{"num_hidden_layers": 12, "hidden_size": 256, "num_attention_heads": 2, "num_key_value_heads": 1, "vocab_size": 6588, "rope_fraction": 1.0, "qk_norm": false, "bias": "none", "init": "uniform", "optimizer": "soap_variant", "beta2": 0.95, "decay_fraction": 0.641, "decay_shape": "pow", "doc_mask": true, "dataset": "wikipedia_en"}
Each number is 200 + 30 x the weight over its row's rms, rounded and kept within 0 to 999. Layers, rows and columns count from 0. The size before them is the row's rms in percent of the matrix's.

# layer 5 MLP down (transposed), 768x256, rms 0.234, rows 335-389, columns 192-255
087,159,189,177,184,171,214,168,198,206,164,225,190,192,222,222,182,207,223,220,198,239,228,261,217,176,224,175,214,213,217,160,212,183,160,167,235,172,192,189,199,211,191,226,203,153,161,201,184,190,225,193,194,216,201,227,182,226,158,170,211,200,215,196,209
102,216,220,157,232,227,197,192,233,237,181,232,248,178,205,197,205,217,252,244,241,211,254,213,257,252,203,213,188,203,274,255,212,253,188,205,182,189,208,201,229,154,136,205,207,228,195,170,155,157,194,193,197,220,174,228,162,205,206,207,241,191,217,249,174
109,167,227,197,169,200,192,159,210,210,232,210,225,239,185,235,187,192,172,201,191,224,238,176,219,237,205,136,147,275,229,189,193,189,157,236,190,203,202,220,185,242,168,283,157,202,202,194,229,160,250,213,132,202,166,229,214,167,188,214,198,171,193,180,205
105,147,211,180,188,199,156,139,244,191,219,229,200,227,180,209,207,195,193,267,150,166,246,185,191,221,221,193,160,184,211,220,168,187,208,219,173,201,198,199,202,231,227,185,210,224,134,199,191,230,187,212,138,230,180,193,188,193,216,200,217,222,266,155,224
119,208,213,153,207,179,178,188,196,162,188,229,267,212,228,214,169,196,193,210,182,206,239,173,185,171,187,183,177,158,232,214,175,181,230,183,188,176,255,117,188,188,238,263,220,206,186,253,206,205,214,250,125,211,170,184,104,227,166,199,228,184,187,203,155
085,184,192,170,190,222,210,204,221,115,197,218,234,196,169,245,234,217,229,196,195,220,233,174,221,230,186,225,158,200,211,269,199,199,254,203,178,176,189,137,207,223,211,218,200,249,178,155,177,154,213,216,227,200,234,201,163,225,237,182,170,190,176,151,194
106,199,193,162,207,231,197,178,190,205,183,181,203,206,221,232,247,220,159,141,225,168,216,243,193,210,248,220,230,197,180,224,147,205,144,190,169,259,192,240,191,181,229,200,178,279,225,197,225,150,223,166,206,188,252,132,226,172,173,206,233,244,214,210,191
087,179,159,166,212,179,171,212,204,194,165,204,209,197,166,192,198,211,195,188,149,195,205,131,191,181,185,213,234,218,163,122,164,224,214,184,164,166,205,222,202,197,190,227,200,229,192,208,211,156,193,203,192,216,164,144,204,191,227,215,220,202,225,241,206
101,211,161,200,222,219,159,178,215,230,216,186,223,245,174,212,271,192,163,202,224,217,214,207,232,212,232,198,201,188,173,131,181,227,203,190,234,206,302,205,183,174,214,203,216,157,199,210,176,231,211,167,227,163,152,201,229,196,204,209,219,204,209,233,207
101,163,166,250,235,179,246,223,163,166,256,271,215,228,212,155,215,213,205,152,159,169,175,235,169,158,144,235,192,206,176,231,212,212,186,216,230,177,209,213,182,212,201,201,185,242,218,191,221,169,181,194,188,142,171,231,151,215,269,201,204,191,186,182,172
109,218,156,205,223,266,192,271,191,212,187,237,224,207,151,194,208,208,257,177,176,176,203,194,209,178,189,138,256,244,202,205,195,206,224,169,221,184,211,179,166,228,204,234,234,149,200,168,189,162,200,170,256,220,177,175,233,284,205,223,177,184,135,186,166
110,246,234,196,187,178,179,203,181,195,247,169,203,167,187,156,211,172,172,189,169,237,196,257,235,198,189,177,203,180,221,191,246,170,170,165,237,232,146,204,190,190,218,228,234,215,201,197,231,198,207,191,232,227,171,231,188,196,188,142,188,236,234,209,216
095,144,251,256,209,264,216,234,190,189,177,218,198,196,239,126,203,209,266,192,221,179,210,200,185,169,178,225,235,194,197,185,165,156,204,196,200,132,202,200,195,184,170,175,291,218,213,194,177,146,199,179,197,215,238,200,168,241,246,232,205,173,206,245,194
102,202,192,192,237,215,236,163,201,186,192,206,193,200,244,157,210,212,220,205,171,176,148,184,216,235,208,210,173,228,232,171,254,190,217,207,223,213,229,173,185,156,219,252,239,159,162,251,194,218,215,188,236,244,242,144,217,215,172,171,188,238,210,218,192
084,198,188,172,249,188,165,204,191,163,186,205,214,215,172,221,183,258,214,193,160,241,225,166,246,209,220,169,158,238,172,201,160,215,123,197,221,161,231,226,236,147,213,180,225,199,223,153,212,192,151,144,190,224,183,198,235,199,229,191,224,238,209,182,221
101,204,182,150,199,201,211,209,213,197,194,226,172,213,139,198,216,154,207,189,242,249,214,225,161,186,203,224,225,276,194,197,218,214,235,179,224,165,203,160,237,172,233,204,225,205,177,217,146,196,249,174,142,182,164,254,242,235,281,187,159,165,203,225,206
097,222,144,206,208,212,184,196,231,197,108,190,234,156,217,249,235,212,220,179,238,187,173,196,172,215,196,204,180,212,200,203,177,244,222,207,207,286,191,228,166,257,182,218,241,245,206,225,218,180,181,193,227,242,199,221,227,205,218,217,223,142,213,181,196
101,273,224,189,212,160,221,204,183,211,207,209,216,257,185,220,199,255,195,159,216,237,166,202,200,169,205,227,213,181,259,199,206,180,219,161,221,219,269,102,170,159,220,208,201,205,172,214,142,191,212,197,169,204,177,226,224,205,210,185,180,251,197,169,180
093,229,240,245,174,175,170,204,257,190,178,148,214,153,225,206,183,194,238,210,170,228,220,140,178,204,189,209,191,216,169,240,225,222,230,203,214,226,195,187,208,204,170,166,232,225,211,174,230,200,237,250,190,181,172,183,141,222,190,199,128,194,221,148,202
090,232,230,215,243,160,179,172,168,172,196,185,259,180,236,195,202,230,156,218,198,229,233,196,158,217,90,181,182,208,200,204,188,200,232,261,204,190,215,184,177,168,226,225,211,219,238,204,220,154,206,193,199,211,266,190,203,172,203,184,203,156,152,228,196
101,174,203,173,203,216,189,165,182,182,201,191,186,213,226,219,223,231,201,213,122,233,188,194,223,216,220,202,214,190,234,199,197,212,214,220,228,169,185,136,158,231,237,188,205,208,248,159,149,200,220,215,210,189,214,226,198,185,182,104,229,243,184,241,187
098,198,155,250,223,178,230,147,237,253,165,200,142,205,224,172,233,204,196,218,196,192,229,201,178,242,227,173,173,195,195,180,252,177,193,208,204,174,219,213,207,156,166,238,214,239,158,201,203,172,175,261,188,225,203,173,162,184,206,247,167,259,218,211,193
088,271,236,240,238,149,190,158,172,167,148,191,174,205,191,172,207,189,184,161,189,185,185,213,214,177,179,205,168,202,205,144,217,170,180,221,228,227,184,180,167,232,204,231,179,173,153,184,203,173,197,170,181,210,237,149,192,187,194,219,172,177,178,213,163
106,203,195,197,210,182,231,146,221,218,175,237,212,197,259,201,200,222,206,204,211,239,189,187,162,258,220,223,206,209,187,208,229,259,171,158,186,181,198,186,193,165,194,174,229,225,220,183,210,144,236,185,218,196,169,227,200,139,205,212,238,178,241,245,169
102,118,149,223,208,201,236,194,213,195,147,220,242,220,221,190,236,201,224,219,216,190,131,241,174,203,237,183,241,192,145,209,159,193,202,195,158,213,198,214,219,186,190,214,238,197,210,185,214,197,214,148,145,181,176,198,169,210,166,189,147,207,199,185,195
099,209,234,195,165,192,207,175,183,194,179,165,150,171,231,171,177,144,175,221,232,219,216,215,221,157,209,190,228,256,179,172,234,206,211,190,175,154,164,220,208,147,167,202,183,191,201,221,220,164,189,152,195,188,245,182,208,162,198,209,157,177,190,181,188
116,233,231,238,235,232,244,202,224,119,191,210,204,208,188,179,186,198,217,219,154,236,172,200,183,224,217,167,199,253,239,238,210,208,217,228,220,215,172,184,231,222,157,222,210,208,227,187,194,176,211,235,167,232,185,205,268,180,188,199,195,179,217,177,214
102,211,200,207,195,196,126,168,202,178,188,200,186,207,178,199,165,229,170,212,211,200,231,214,205,168,203,225,189,172,244,213,228,187,213,228,221,221,212,199,153,295,142,205,212,118,176,210,197,159,173,216,186,287,211,207,137,155,183,228,188,232,215,211,196
095,203,197,214,217,201,214,201,184,166,195,215,174,191,99,205,177,190,186,185,173,229,235,205,164,182,206,242,220,244,208,246,161,247,229,225,206,159,182,204,209,241,180,172,212,195,173,171,211,194,170,183,223,212,236,175,245,203,238,226,254,223,254,242,213
096,243,183,228,175,208,158,230,212,223,204,141,218,180,196,166,194,189,242,183,184,148,187,160,242,217,189,143,171,155,211,187,223,188,252,197,232,219,200,263,228,264,210,226,199,202,183,204,264,249,195,202,234,216,157,152,201,199,169,261,216,178,172,226,167
110,193,205,221,224,214,200,215,200,148,162,187,174,154,206,203,214,215,183,188,219,165,160,121,179,167,204,224,130,221,166,210,189,215,208,225,164,208,201,187,225,219,195,246,191,208,215,151,209,217,234,205,200,223,177,227,177,174,179,267,218,177,199,173,206
095,168,210,213,215,194,200,194,210,185,212,199,179,149,203,188,160,206,169,215,167,226,213,189,190,241,181,186,210,230,222,258,177,163,195,221,188,185,185,224,208,176,180,213,193,243,216,191,161,223,206,211,193,177,167,238,194,190,177,243,200,190,212,214,171
097,207,170,183,152,207,193,192,256,193,187,217,208,176,135,209,222,152,161,211,164,211,173,176,266,181,176,154,222,156,229,252,208,191,195,216,188,233,238,213,148,260,203,184,212,192,240,189,210,199,198,191,224,175,166,245,260,184,181,221,219,196,156,235,201
101,203,199,206,221,178,195,208,217,190,219,239,186,202,236,196,220,220,147,197,198,162,250,200,89,182,224,167,225,221,217,212,186,185,216,195,224,168,205,227,156,224,194,192,198,209,213,201,203,157,159,188,234,134,179,194,169,206,200,185,187,182,147,199,162
084,212,192,211,194,192,192,222,234,238,163,177,182,205,252,194,166,187,239,263,197,170,196,128,219,182,245,210,171,221,197,204,176,262,172,178,178,211,256,192,155,262,156,173,166,186,191,184,165,207,231,209,171,233,190,224,202,178,173,218,196,196,258,216,207
100,196,202,235,230,210,211,227,264,132,226,222,214,190,209,157,224,206,168,149,200,205,133,194,240,218,173,184,201,214,170,252,184,162,171,186,238,183,182,206,241,190,200,166,199,278,210,193,236,191,169,189,210,159,205,208,157,226,178,213,195,173,148,178,188
087,231,189,211,175,201,224,174,186,253,213,223,186,182,273,172,241,240,233,227,219,160,197,243,178,167,220,186,209,213,185,207,234,194,170,176,216,209,175,208,196,150,254,247,173,200,170,228,191,239,183,260,282,142,196,211,205,159,169,183,187,116,190,209,241
091,202,162,174,270,171,192,192,183,261,234,263,131,171,211,238,225,185,194,221,264,151,212,214,204,179,254,208,176,232,231,181,256,180,177,241,221,236,237,212,143,155,194,168,247,223,274,95,215,218,170,186,186,182,207,203,170,190,213,213,230,154,167,176,150
098,204,182,231,242,238,203,176,197,200,226,197,244,253,238,135,218,203,221,199,170,219,196,223,273,193,227,208,185,150,195,185,190,244,168,187,210,182,183,219,107,217,245,223,146,186,199,186,179,225,165,226,218,215,197,172,223,222,196,155,133,182,199,179,205
090,166,230,220,193,208,221,203,177,228,215,249,189,221,162,183,226,202,194,221,162,169,231,256,188,198,131,172,153,151,183,215,206,247,211,253,220,230,222,209,205,185,239,204,212,140,195,205,185,194,215,226,232,201,253,221,171,169,225,161,200,196,215,209,172
101,189,190,136,175,187,194,225,248,180,230,154,209,215,202,222,219,225,238,252,173,203,246,186,168,155,190,169,165,205,216,177,168,170,214,199,233,216,172,184,227,191,176,188,180,136,224,194,190,234,195,221,202,202,205,188,232,244,232,112,201,206,204,184,190
106,189,190,189,193,232,223,245,221,209,225,164,236,201,215,204,166,159,194,240,214,164,249,194,269,260,193,123,257,221,214,173,252,188,217,193,202,198,185,218,185,209,173,214,148,229,220,173,239,184,177,149,173,220,184,195,227,208,213,202,186,211,219,182,184
092,194,200,238,243,159,196,201,227,168,218,211,177,204,218,139,213,186,209,211,177,225,194,126,210,214,197,198,164,140,216,217,218,152,176,180,164,166,190,165,124,234,223,210,217,182,182,170,188,221,184,203,224,197,132,189,149,185,207,255,141,208,251,158,253
104,172,238,258,167,209,210,153,183,191,167,229,190,177,130,201,207,207,252,171,202,217,215,200,253,208,222,195,193,209,191,222,169,162,165,194,204,180,225,212,199,142,201,268,208,206,244,143,206,243,187,141,178,180,206,225,184,237,252,209,213,229,197,218,155
094,195,180,208,264,155,175,197,218,185,222,268,167,227,87,163,173,166,176,230,177,236,200,205,203,201,141,220,174,179,179,268,198,227,152,248,162,218,207,153,184,234,194,189,184,208,168,244,181,142,194,226,210,134,171,258,216,159,195,193,258,192,279,210,185
101,197,212,196,208,179,163,203,227,243,146,210,214,160,249,170,180,194,202,136,208,169,160,229,170,154,177,183,265,92,173,162,246,196,221,206,229,218,153,190,204,217,208,239,244,220,204,218,236,213,240,160,230,193,160,193,196,195,187,210,216,210,179,271,212
101,205,186,243,197,197,215,158,201,232,183,206,245,192,203,203,223,174,171,233,221,170,236,190,220,253,242,250,188,192,234,201,174,230,197,160,154,218,191,174,181,191,200,231,175,194,212,191,200,165,194,204,290,169,190,146,204,226,228,233,212,200,226,182,141
109,189,211,159,188,178,173,155,192,173,215,186,120,204,166,188,173,225,212,199,229,226,146,228,230,237,251,184,222,186,205,276,182,224,225,226,198,193,185,173,206,260,209,186,157,216,242,220,207,214,168,188,218,185,188,217,202,201,187,216,211,229,219,200,252
100,218,217,245,176,205,180,220,202,189,237,205,262,255,235,197,205,255,207,177,191,153,188,283,232,186,223,242,235,178,232,137,248,218,202,181,203,194,231,153,229,199,228,180,226,182,234,212,232,286,236,181,229,236,242,213,179,229,148,240,221,231,165,149,171
104,250,260,181,191,182,187,195,195,204,193,248,163,206,235,191,166,245,190,186,213,208,238,193,224,199,171,212,192,225,202,179,158,174,182,152,218,177,187,230,233,249,182,165,193,219,230,200,193,204,200,214,185,236,114,278,260,212,203,153,207,254,239,144,242
084,182,191,196,212,206,207,217,255,193,184,226,195,161,171,198,258,226,192,185,182,217,227,250,233,237,204,152,252,210,227,185,185,208,236,250,238,160,229,203,167,141,192,172,235,227,184,212,242,206,220,243,253,151,214,205,231,225,230,213,202,187,274,176,165
102,181,175,221,189,259,233,231,141,226,251,236,236,178,172,151,217,130,236,150,181,197,251,163,173,170,161,242,161,185,146,235,216,144,177,165,193,281,158,199,236,184,230,172,189,197,161,209,170,227,240,178,185,232,223,179,228,157,172,166,223,192,243,153,230
106,156,181,192,204,256,119,237,205,206,183,146,196,199,203,209,201,150,229,184,186,233,154,205,220,199,199,215,192,219,208,169,189,169,206,194,179,273,217,215,202,173,170,155,239,187,209,246,188,187,218,207,195,186,250,192,232,202,149,152,181,196,169,182,178
105,176,167,199,248,189,229,204,207,169,255,141,181,132,203,228,171,213,213,203,202,244,193,251,221,212,212,223,229,186,133,178,235,209,178,195,217,174,215,196,236,205,159,169,226,223,259,153,220,202,128,246,180,237,162,204,184,250,170,192,194,208,194,249,280
089,201,179,168,182,227,219,136,197,218,206,223,252,221,195,173,195,212,224,196,159,203,240,179,239,215,208,244,247,185,180,230,212,144,224,244,230,230,215,166,124,150,222,217,242,210,213,212,222,189,220,239,190,201,224,196,212,203,163,209,199,233,268,189,171
# layer 5 MLP up, 768x256, rms 0.223, rows 336-389, columns 192-255
100,169,193,232,120,202,218,203,169,116,237,213,162,156,212,206,177,131,195,191,244,217,209,216,209,143,261,235,192,211,207,270,170,218,237,202,186,219,212,262,254,149,213,241,195,160,226,146,190,234,163,203,213,169,204,212,180,159,211,203,239,164,197,212,213
107,214,231,139,212,244,210,151,227,163,203,181,195,269,187,191,201,150,173,178,229,241,185,252,144,161,133,184,203,198,151,225,163,210,231,189,211,175,185,238,156,212,215,240,162,199,224,173,217,266,204,182,185,232,182,237,218,223,187,204,185,197,152,249,226
106,218,222,182,178,193,196,183,197,188,211,156,137,184,237,206,200,194,189,203,183,188,199,199,204,189,216,222,222,185,206,193,159,217,184,170,186,215,202,159,210,172,223,276,162,184,243,171,150,215,149,205,178,248,188,177,175,267,167,178,236,263,235,231,223
114,245,191,141,177,176,219,233,187,163,165,233,196,197,190,215,197,200,216,161,196,217,171,201,167,135,225,212,131,157,215,295,196,228,210,159,229,229,217,153,215,200,183,189,202,178,185,203,172,236,175,188,194,197,186,177,211,199,189,176,275,254,212,205,211
087,218,227,184,170,211,198,188,171,229,212,181,146,262,195,240,208,194,210,146,151,171,221,181,207,145,243,193,195,143,207,192,201,232,226,205,161,190,213,219,200,231,205,194,182,168,237,256,165,208,207,200,124,232,238,181,221,171,186,199,215,219,238,203,216
105,177,201,217,181,175,220,170,194,211,200,215,173,205,186,189,234,181,205,170,221,206,190,241,140,163,203,210,257,268,251,201,206,206,206,167,163,172,157,155,233,210,217,252,222,172,222,202,206,198,176,185,223,162,222,155,203,177,125,220,231,227,226,247,258
093,160,195,178,232,196,253,205,189,125,205,200,217,184,215,207,180,204,183,224,224,205,138,231,206,203,204,199,201,164,192,233,260,223,175,181,243,203,196,167,209,199,163,248,169,224,214,253,193,194,177,203,255,204,238,228,215,240,206,254,169,197,172,206,158
100,255,165,209,206,228,186,202,250,204,229,193,171,244,188,229,208,234,214,227,181,220,220,165,198,213,149,191,255,198,214,140,210,183,230,173,229,188,235,175,170,167,210,202,233,211,149,219,167,209,210,192,198,156,183,156,243,221,198,173,219,196,200,210,217
098,174,206,197,229,217,192,173,150,208,212,253,188,176,253,192,185,161,184,172,189,159,248,235,167,164,194,167,180,153,241,210,190,190,242,194,177,237,165,262,149,223,228,216,179,193,168,127,147,212,196,189,181,179,229,158,216,217,191,178,243,245,240,233,231
108,208,211,225,153,262,149,174,223,202,197,187,195,216,189,240,208,258,176,224,218,189,185,230,235,199,174,177,251,276,188,190,204,205,248,188,208,173,237,221,220,198,211,186,264,229,158,217,192,206,211,163,216,171,182,180,209,193,219,154,209,165,245,194,171
103,243,244,198,246,191,229,237,154,166,200,192,171,181,182,241,191,143,223,224,207,218,181,200,199,203,196,192,207,199,176,138,206,231,227,253,180,158,249,208,253,207,177,212,223,220,164,167,177,184,166,184,270,177,171,176,227,164,270,164,236,187,256,169,204
088,184,173,227,226,193,172,216,135,229,174,247,195,272,219,203,187,180,197,215,184,152,213,213,183,226,180,210,237,185,197,186,190,214,202,172,173,186,246,173,202,198,173,153,190,192,222,197,285,159,220,196,191,211,183,248,240,194,254,215,217,218,141,192,244
100,225,226,227,210,179,215,205,185,252,188,276,187,250,179,207,175,153,151,182,273,199,236,239,224,188,196,170,233,204,202,148,196,203,229,213,199,155,161,189,192,219,185,195,228,186,157,200,212,198,152,259,188,136,164,211,214,178,159,209,172,235,176,203,229
096,169,230,220,153,190,191,239,176,196,143,209,154,181,214,196,170,181,174,149,193,184,222,206,173,156,150,234,259,188,202,208,161,224,277,250,190,214,227,219,205,223,208,206,243,216,183,176,222,209,201,216,229,230,205,218,214,175,144,192,182,217,144,177,187
099,213,233,177,263,194,221,204,156,204,227,209,171,242,181,209,211,195,166,216,187,190,242,212,128,201,196,221,81,193,187,245,221,222,214,118,213,202,172,148,198,164,161,202,257,245,159,175,217,238,175,197,169,193,188,161,168,232,205,208,223,155,201,190,182
101,255,175,216,222,249,175,208,224,190,161,195,228,176,233,267,189,200,194,192,240,220,217,173,230,253,172,234,208,209,195,173,196,245,163,214,173,226,166,194,186,168,185,144,188,163,154,199,159,150,142,203,242,203,151,214,123,217,157,172,203,156,190,208,279
105,208,261,273,173,192,187,177,145,188,209,234,230,227,193,238,174,199,173,167,253,235,191,205,202,226,180,218,214,182,198,182,134,221,202,175,204,264,247,131,178,210,191,155,262,237,172,213,192,233,217,205,207,177,160,206,174,225,162,192,187,224,198,199,191
096,185,228,185,221,228,198,219,154,240,221,178,186,147,210,184,208,184,171,230,170,283,199,198,169,210,198,227,243,166,227,196,213,191,126,199,229,173,219,176,201,203,278,166,232,197,164,230,202,209,166,178,219,209,268,199,197,202,213,253,227,261,216,208,191
096,220,210,223,186,198,290,217,205,162,204,176,167,205,165,185,208,217,176,247,243,181,189,205,246,229,227,226,209,201,197,205,242,218,228,207,259,253,189,174,195,231,168,191,195,215,197,167,192,247,210,201,246,217,175,198,188,226,210,200,188,241,163,159,264
101,199,215,160,225,198,220,176,199,201,173,181,225,233,232,196,178,191,211,199,178,196,190,176,185,173,214,159,166,142,249,191,234,232,193,177,177,195,184,209,192,230,213,231,209,164,184,166,236,183,256,157,156,175,236,200,326,194,192,169,169,237,198,207,182
101,215,194,232,191,225,183,245,164,208,188,166,157,183,200,220,184,199,212,223,224,200,168,197,204,203,160,198,255,205,230,174,191,185,245,183,246,234,181,189,179,213,215,195,246,218,196,172,153,265,203,184,161,208,186,188,194,238,205,173,205,183,145,227,210
098,176,164,157,175,215,212,160,183,225,206,210,196,209,201,173,224,187,218,245,179,232,167,241,196,241,168,204,196,186,248,240,277,202,235,181,225,164,177,189,207,148,198,239,202,210,173,189,198,254,218,217,195,169,192,175,222,197,175,202,278,215,241,201,181
101,169,225,255,190,248,258,207,179,213,226,210,179,226,187,204,200,188,203,272,241,187,182,173,142,222,195,201,211,161,212,246,236,160,187,209,227,114,225,199,240,215,185,183,240,156,201,216,198,164,217,225,212,223,182,211,195,175,172,196,174,191,260,187,198
097,156,213,159,216,206,233,255,191,184,159,261,144,159,193,235,198,197,195,190,223,187,241,203,184,169,222,199,202,203,202,185,189,230,231,181,201,196,175,255,176,190,275,164,221,168,154,213,251,183,195,229,223,191,217,234,187,186,123,200,227,261,183,223,222
100,272,191,233,126,158,224,209,169,142,262,206,230,136,244,183,187,243,184,182,201,253,204,192,178,199,183,217,255,224,191,294,197,213,135,209,222,211,203,204,238,218,179,211,197,204,204,166,211,206,204,203,190,209,120,222,184,220,179,174,218,231,193,198,234
107,199,234,215,221,202,219,219,176,208,232,201,187,218,181,192,177,209,220,197,198,208,224,262,220,164,172,234,209,202,173,242,169,202,194,196,183,197,240,207,209,233,232,201,230,180,170,119,251,212,190,176,173,182,130,238,187,257,218,161,192,210,219,149,148
104,215,228,151,219,255,200,180,173,195,257,223,214,229,179,245,251,236,203,189,242,205,175,211,204,160,149,202,233,221,199,233,193,282,209,194,193,227,185,214,164,206,221,259,202,234,217,177,213,172,237,170,232,190,190,198,189,198,206,161,232,204,189,172,288
094,216,188,216,204,269,233,214,219,182,162,202,204,169,217,181,145,222,221,181,225,179,194,209,190,188,185,230,234,164,213,175,188,251,246,209,199,189,171,232,224,238,136,198,212,173,202,243,190,235,196,198,247,177,166,176,198,180,270,168,193,205,166,160,205
098,228,204,249,159,193,239,198,178,202,198,187,210,175,232,184,246,178,193,174,254,228,215,176,204,235,207,178,153,235,212,202,202,204,247,159,183,130,180,244,233,186,175,192,216,193,261,198,184,246,185,185,183,194,180,201,191,207,171,235,175,174,230,223,113
107,216,175,181,173,179,173,235,184,189,170,159,144,146,190,199,170,215,190,218,212,167,228,186,203,224,237,191,131,219,140,223,184,219,178,218,147,242,227,186,235,226,260,214,267,243,230,166,186,191,182,225,224,244,226,197,224,236,197,187,269,200,183,204,208
095,194,212,189,188,259,230,173,175,243,205,205,181,212,263,232,172,271,236,187,216,177,176,158,252,219,242,214,179,159,179,191,251,198,219,168,199,178,204,216,181,220,230,189,235,179,189,213,173,216,176,172,202,158,203,157,235,175,263,240,207,224,198,142,202
101,187,157,192,207,217,218,242,170,167,227,174,221,188,190,253,222,223,192,234,200,169,201,174,179,192,260,200,166,234,188,198,186,251,194,182,256,216,153,172,180,214,243,219,255,201,208,148,224,189,207,203,181,179,172,173,184,238,220,189,251,218,208,203,240
104,188,188,224,211,255,220,175,228,174,199,250,221,196,154,141,173,231,166,174,171,212,206,184,210,190,166,227,159,210,177,143,210,193,182,188,209,151,221,183,252,181,199,139,225,205,184,193,204,201,240,194,198,174,211,169,204,188,243,161,216,180,196,193,233
111,205,195,178,218,219,213,249,181,161,218,201,151,212,154,231,229,230,159,179,193,195,209,238,173,196,159,187,236,189,190,166,238,177,211,218,218,208,136,187,210,154,210,228,225,235,233,203,243,174,185,215,232,190,208,190,200,205,221,179,218,190,167,172,188
091,133,174,210,205,217,220,171,170,208,205,192,187,204,238,261,223,217,149,196,247,159,197,254,164,217,224,194,155,206,193,226,187,211,129,228,215,216,202,186,225,201,186,202,241,155,188,216,210,215,225,193,214,194,167,192,154,191,158,213,200,217,194,170,288
090,190,225,225,190,180,171,255,265,144,205,202,210,205,179,194,166,200,217,186,212,213,177,191,179,222,217,159,240,211,191,182,128,198,192,156,264,219,231,212,232,184,183,180,201,217,240,213,179,201,195,144,169,202,166,192,188,198,230,170,217,255,188,204,182
090,203,182,233,237,192,190,171,255,174,191,187,202,168,182,212,197,192,151,226,231,202,202,176,178,181,207,202,171,194,158,205,235,177,219,187,245,189,192,197,216,201,188,176,168,173,209,200,220,219,245,157,189,165,151,177,152,140,234,209,250,215,207,183,253
098,222,185,151,225,172,197,217,151,182,194,134,202,220,180,218,199,219,229,170,162,148,207,210,199,205,202,205,127,229,190,243,200,232,197,196,207,231,188,179,159,228,173,204,262,189,177,165,272,272,119,206,199,240,216,184,211,181,253,234,222,224,190,191,191
098,188,199,221,228,244,183,214,179,197,225,149,197,220,174,160,215,197,153,183,202,202,206,177,205,184,147,200,160,185,172,224,142,265,154,164,241,141,204,217,187,183,186,167,148,129,212,213,198,231,226,212,195,189,224,211,183,219,194,205,186,181,162,148,220
098,198,220,174,238,225,187,227,230,168,216,204,177,163,195,172,161,227,171,207,144,170,199,219,197,266,182,214,182,202,162,176,213,250,239,154,206,204,145,187,235,235,222,137,245,148,215,174,244,239,180,214,230,208,177,174,183,238,152,169,202,170,191,194,183
103,184,204,203,172,164,259,190,172,252,213,185,224,172,200,144,177,181,239,262,184,167,233,188,246,287,184,198,206,156,205,190,223,212,186,198,185,209,200,218,238,180,189,128,230,183,166,163,196,202,235,185,243,199,181,202,175,227,164,201,265,215,190,164,257
096,205,185,163,151,209,136,230,171,176,188,225,140,185,213,237,193,262,193,160,168,256,192,213,213,209,210,254,131,213,195,239,198,179,210,173,165,172,165,161,187,254,271,143,219,194,150,190,274,178,215,185,168,108,209,259,253,141,203,227,244,204,199,184,194
100,242,214,216,154,174,180,168,190,208,205,122,260,180,210,236,249,198,137,215,212,152,197,267,202,202,201,235,160,210,187,230,203,182,182,209,207,219,226,192,163,161,213,208,193,222,217,167,235,181,207,238,200,178,240,181,188,204,184,245,167,186,160,163,181
100,223,179,232,191,155,219,232,217,179,204,178,179,151,155,216,256,203,188,153,161,170,228,268,171,219,185,154,229,207,242,196,183,181,244,152,191,204,190,238,257,202,236,156,187,182,189,212,142,253,196,161,197,188,196,193,189,267,169,189,204,173,182,261,244
107,156,219,220,237,208,231,231,212,214,237,210,227,200,187,232,144,220,212,170,216,222,191,232,138,200,174,225,223,216,176,206,177,172,202,209,179,129,148,177,163,212,201,207,213,182,171,208,161,206,172,175,208,147,237,132,202,197,220,174,234,157,229,213,256
097,149,219,177,246,174,222,189,227,167,244,206,198,219,187,204,212,218,274,209,170,199,154,193,200,169,151,196,191,162,195,203,163,183,273,183,198,201,178,261,245,261,219,159,196,161,229,206,163,214,221,182,196,198,184,217,223,202,212,173,173,176,212,247,200
107,157,196,229,240,242,218,195,192,208,206,169,196,206,229,167,230,192,234,180,184,179,223,196,247,234,247,172,140,162,165,165,222,220,227,173,161,205,207,193,236,200,161,186,198,195,228,197,148,198,186,163,206,148,203,212,202,229,209,203,196,164,189,248,200
096,156,205,199,212,156,199,181,165,187,181,190,197,189,168,170,179,193,152,201,296,216,183,216,183,223,215,206,179,207,147,248,183,253,193,263,194,157,207,227,178,191,214,181,245,244,233,226,173,152,181,192,200,199,229,210,189,201,323,165,148,181,208,265,200
100,227,229,199,223,184,227,216,186,188,226,168,250,216,198,196,211,229,208,250,174,194,250,208,171,243,173,211,214,153,203,204,203,167,204,143,230,188,216,210,170,230,206,222,130,172,198,167,195,204,225,175,198,104,199,208,138,237,198,161,181,193,196,139,178
107,270,205,230,176,198,189,105,186,226,232,197,205,200,252,240,141,180,219,219,251,215,184,194,170,159,152,145,221,172,211,190,170,204,173,183,174,166,190,216,189,166,182,179,173,132,219,226,231,218,183,251,200,204,229,216,151,150,189,143,191,238,214,226,238
097,151,214,214,249,208,231,175,162,160,178,217,225,194,191,207,199,217,199,162,259,133,143,183,181,216,248,152,193,206,198,237,201,228,213,207,212,240,197,208,211,158,180,213,173,200,212,200,190,180,185,198,217,234,177,190,163,267,213,228,211,204,194,221,172
099,233,216,182,198,177,152,209,146,254,204,162,212,209,231,203,177,194,203,218,211,176,219,206,153,211,215,155,237,183,230,257,204,192,232,237,247,222,273,223,164,199,292,191,174,228,222,184,224,155,190,175,152,238,135,243,204,229,223,160,158,217,216,222,217
102,182,209,167,143,224,199,252,221,217,212,230,205,211,193,198,149,207,227,150,238,164,230,213,173,179,202,228,225,206,234,213,210,203,213,185,149,180,175,232,225,195,157,170,213,185,199,203,161,179,167,136,178,277,232,206,187,184,200,222,181,144,229,180,167
089,165,223,225,240,187,193,224,189,210,162,188,151,243,188,193,239,257,168,253,225,235,179,218,170,221,245,245,205,205,198,182,172,187,262,193,203,208,191,191,209,165,211,246,184,217,162,203,213,155,222,209,149,237,195,193,230,188,226,181,187,162,138,179,227